Each number is 128 + 32 x the weight over its row's rms, rounded and kept within 0 to 255. Layers, rows and columns count from 0. Numbers have three digits each. The size before them is the row's rms in percent of the matrix's.

# layer 4 MLP gate, 256x96, rms 0.262, rows 166-175, columns 0-95
078:127139138079060131095124057194159183106118096115146135090125128137119104174121090167160145133122131155139106156088147114132138173082123135101155095100150134170169138093190165094123136091136135140132054176061128111114135180125109214156134091139115083130109194125156197107160124136125104146
081:107104082149155153159126108155121138127158184095166161100145087106068170078126153137132137157142067117080112123127120079139133186148129131146109197085169189138111157154119128177089171213127161159164119078151100112095095138115054148126126155165165139095191115130078102123121125126152091124
103:120078150152145171125144169177134120081176119119159148080171141112182108098089126117099177109060142117152109086147129038108094193150123144109145127114158109127092170067133086117098103179142130093150136166127113131116139116115078072139141115120128120186142162112145086117111127153024096114
106:105079158137148148132063068117086146105118131090125153112136135197145177101107059103166136121116133144161149133158148110132127126109104169116104137116139100096129131057062106133111137165162121162170122092128128057123096064118131198135115112144086077135105190146136128121157190165064104182
117:112144146084067127067143101140108159127093146147169126123077105147139101174112189124123143207176122127123112119100159116123100158114116144136139119150090063164168150183107119119139149082168083092132058084147109055116147085183075143160134142111084139180109126125147168165082111163172118123
111:146138094126120129115107110115084103167094100152136133103161104138152164134119073074190168138152144153146136201128141143075108099098149185077148160150116119133121124144145119162181132111098099044180151200141112162113065199120109120104103197148109142088110120138168176141146135144093164081
090:148086155172147127103114117112093165090162077185140081130121095106089158127097095092159143132138089123112059134127124116127136167128103102147085120113160050117111112145106179078136189136128134132063082164107096167186090128164134179166092149125119161140104141087177109069048106146140140127
112:147132121088164154147123113127092113072101053178091115123120093160154153159114090179056160151090151153122146145108137121107093124160124130121166146099057121178114166078118105143097148135176099120142137118146086136181075160166150112141182061135163146110107126129102193164158096148059101087
086:094176171106083161122098129143143087097123128092090152155135146130134096119194084160151145116127060113126144128179175094125166172128126116128119154097151179110150152127101122132066129123158179106120054126095119115124169195124095139133112137130158104099135183142133189147109149104215221140
113:128113086125157122101126173121056147082140151156152117154128158123107135149151108137134118086094100118152121218125176112091073093137152120150163135186125142147131113140102158098086108189165131111068160162163125138094081122133066144217077136094109103098171154079121106144083150119174080104
# layer 4 MLP up, 256x96, rms 0.267, rows 166-175, columns 0-95
086:135140186090132172116072155125110220113080186124153105081145091066185105111158125116161116118158138142144141097130148133140143126058078155087174168135111135135101115112164100106149113113124119140106127220124189079164090104134151138131130110146081108100086142131149133144176140186091082133
093:097116139115136136140128182158153124124088126114088125070093087146180129193126129130109119155125136149195104157159183120097182115162131148127131160155094153136133099119120168118142144089099107121080180121092105080114099119188121160103123091095159141086067096140133127176030160168068171079
090:150143178117147152144127100147080146095167065142138043118111114144120094102123126082157118117122096061144090149103087107058165174082144189178166103215089091135099194159133072130110149118120130075151075133131125170159107088124131095089110133092138123094144124139134100114116108094134122135
112:094097142122130141109075132192108113098087074166113167138073114122122108113088094112128130128154171151118119090105164107087105145131113155169098064155147154097095205123080184149149152099146132042143200135108123134160131140131144116138076158077107119102218114181103133102157131113158125107
117:161078078126157084145117119099047147133102116119109116129169136156137147047164109073130166104155102132119132132129134136087163062035160094161146114114134136166129131145090153136169071207099096090121158089154108157118110144103119138136112100175181119086144082134117136124161132093177081127
097:133122136124151089162140163122054121117102138107127167130169144096147086111105116128135105081146118169075173178161151157090106128136161066109107219181140103170180127142099097071109106098166052110172145116151128143126111127077122175186167145108164154112141160101147126089155091132112098075
093:108108124166135145137119061117123137114125163135104158126140078097130084167090137145133174097151114148143161127094111157123107144098137164130072127102110118083204141139177105119066054100118140152149173156101098095146076158108204136125147049177128050134128078198130131121144112121144136083
105:212098144129100171157105123133153097109098105153148138121090122130141096111069191155144081102090136111111163160161128145116125155090072078111115170076143095132143179163123147129144169187068105123168137186108181115142070168118116167129211175147126158146109112122143093129151098092101105098
096:125180148188128085106109215132098156129091171114124167174130165122114090091159138144092094134136062128063093100127142068049045120118111133123135115120153142136137140162151070117169107075122131097162133106121124102127104170140092105123178078121155141151083108076102101178121147125106124103
111:148061124121130116106165135169148144106130109143194153158165136219137119103117159119135087080165107134114107108129190146110090078117129129096081130119141093155108189134132146079196116201113117109120097129121101178121133136163046086146084103131101108087123133077153112131067171136109086148
# layer 4 MLP down (transposed), 256x96, rms 0.249, rows 166-174, columns 0-95
099:117127129129122144080127159141119082187104113111134131085110152091116069098132102153135136168189119145139167168141135083120140116123081191194103127046173130183074122103152135158100181152088122127144131199055107099143144094162116137145156072157090122133092145106152104062130147144103167152
071:131154096094170116132132086106104105143160112113136134157145154149132143140153175136110113122133165097132088117084106156185108098075223111096154092133089114121130143145155108105145100141150196151175144141192180191117125164101175139112115199147151144175139121186157105112204187131146085099
095:104109096123140137046134195162138148198092115077128148175170168148116152086075114098143136145077116157109119123168105171104146126177140122118097104113170160182161112039155128137157104160138115125116117127107144101160133132123062103116166104174089144114097193122197108150134088159172129134
115:162169101116147152091093139153142153107160162186108200149129102163129176091124139089077141157127160125198173118118181151142186113099121080056130131131139138105135133055116120189132052123110094204138129129172104130095134119121112119129139101141126107113163159182079140099135063153138112111
122:150153103129110078098123122148097112096127123071090136142115129110164164167166112065102111117155108131132109076062148093121153151128060149177070114170127123181131129185143071115120078083109164143156052116173122126105140104087154158174113147088160131095162085112126070130119179116179158097
106:097098154148109166146126155118105193096147160136091104088117134091175181134125158131095120198089144116073111170107138123096138190149181100152138135109142181105118170134122161150132140077102159091097086180121104169040152136117155134158116088093112096130142135100093062087124171147162100074
101:096110158163120150072149147141151089137098202157089094120138146098133152157151157113078128156145196137146112160117084145114159185144135152137182105095158155136131177117093082116155184092158118102125091174074065176128173128159149142109136120164154139121152178076164057140123139142174169173
112:105162100120126080154134110104172114135098162111156092105170185129130118118112125082063189135120054138125081086161136161132111116117146144119149096177166132193065058112140134137171143173174149138141105137103086142168107161158106114110108141065104212125090086135149141131154160119176164135
075:075136198117056157154179134136082108120077065087088121189125118086099167132118103162179138117146091140155140205147124149156130156153098119116146152097113155126158107120124167117071126117126084066138103105071140148168171112119124129122119122153156086075143130110188146116102120120204168140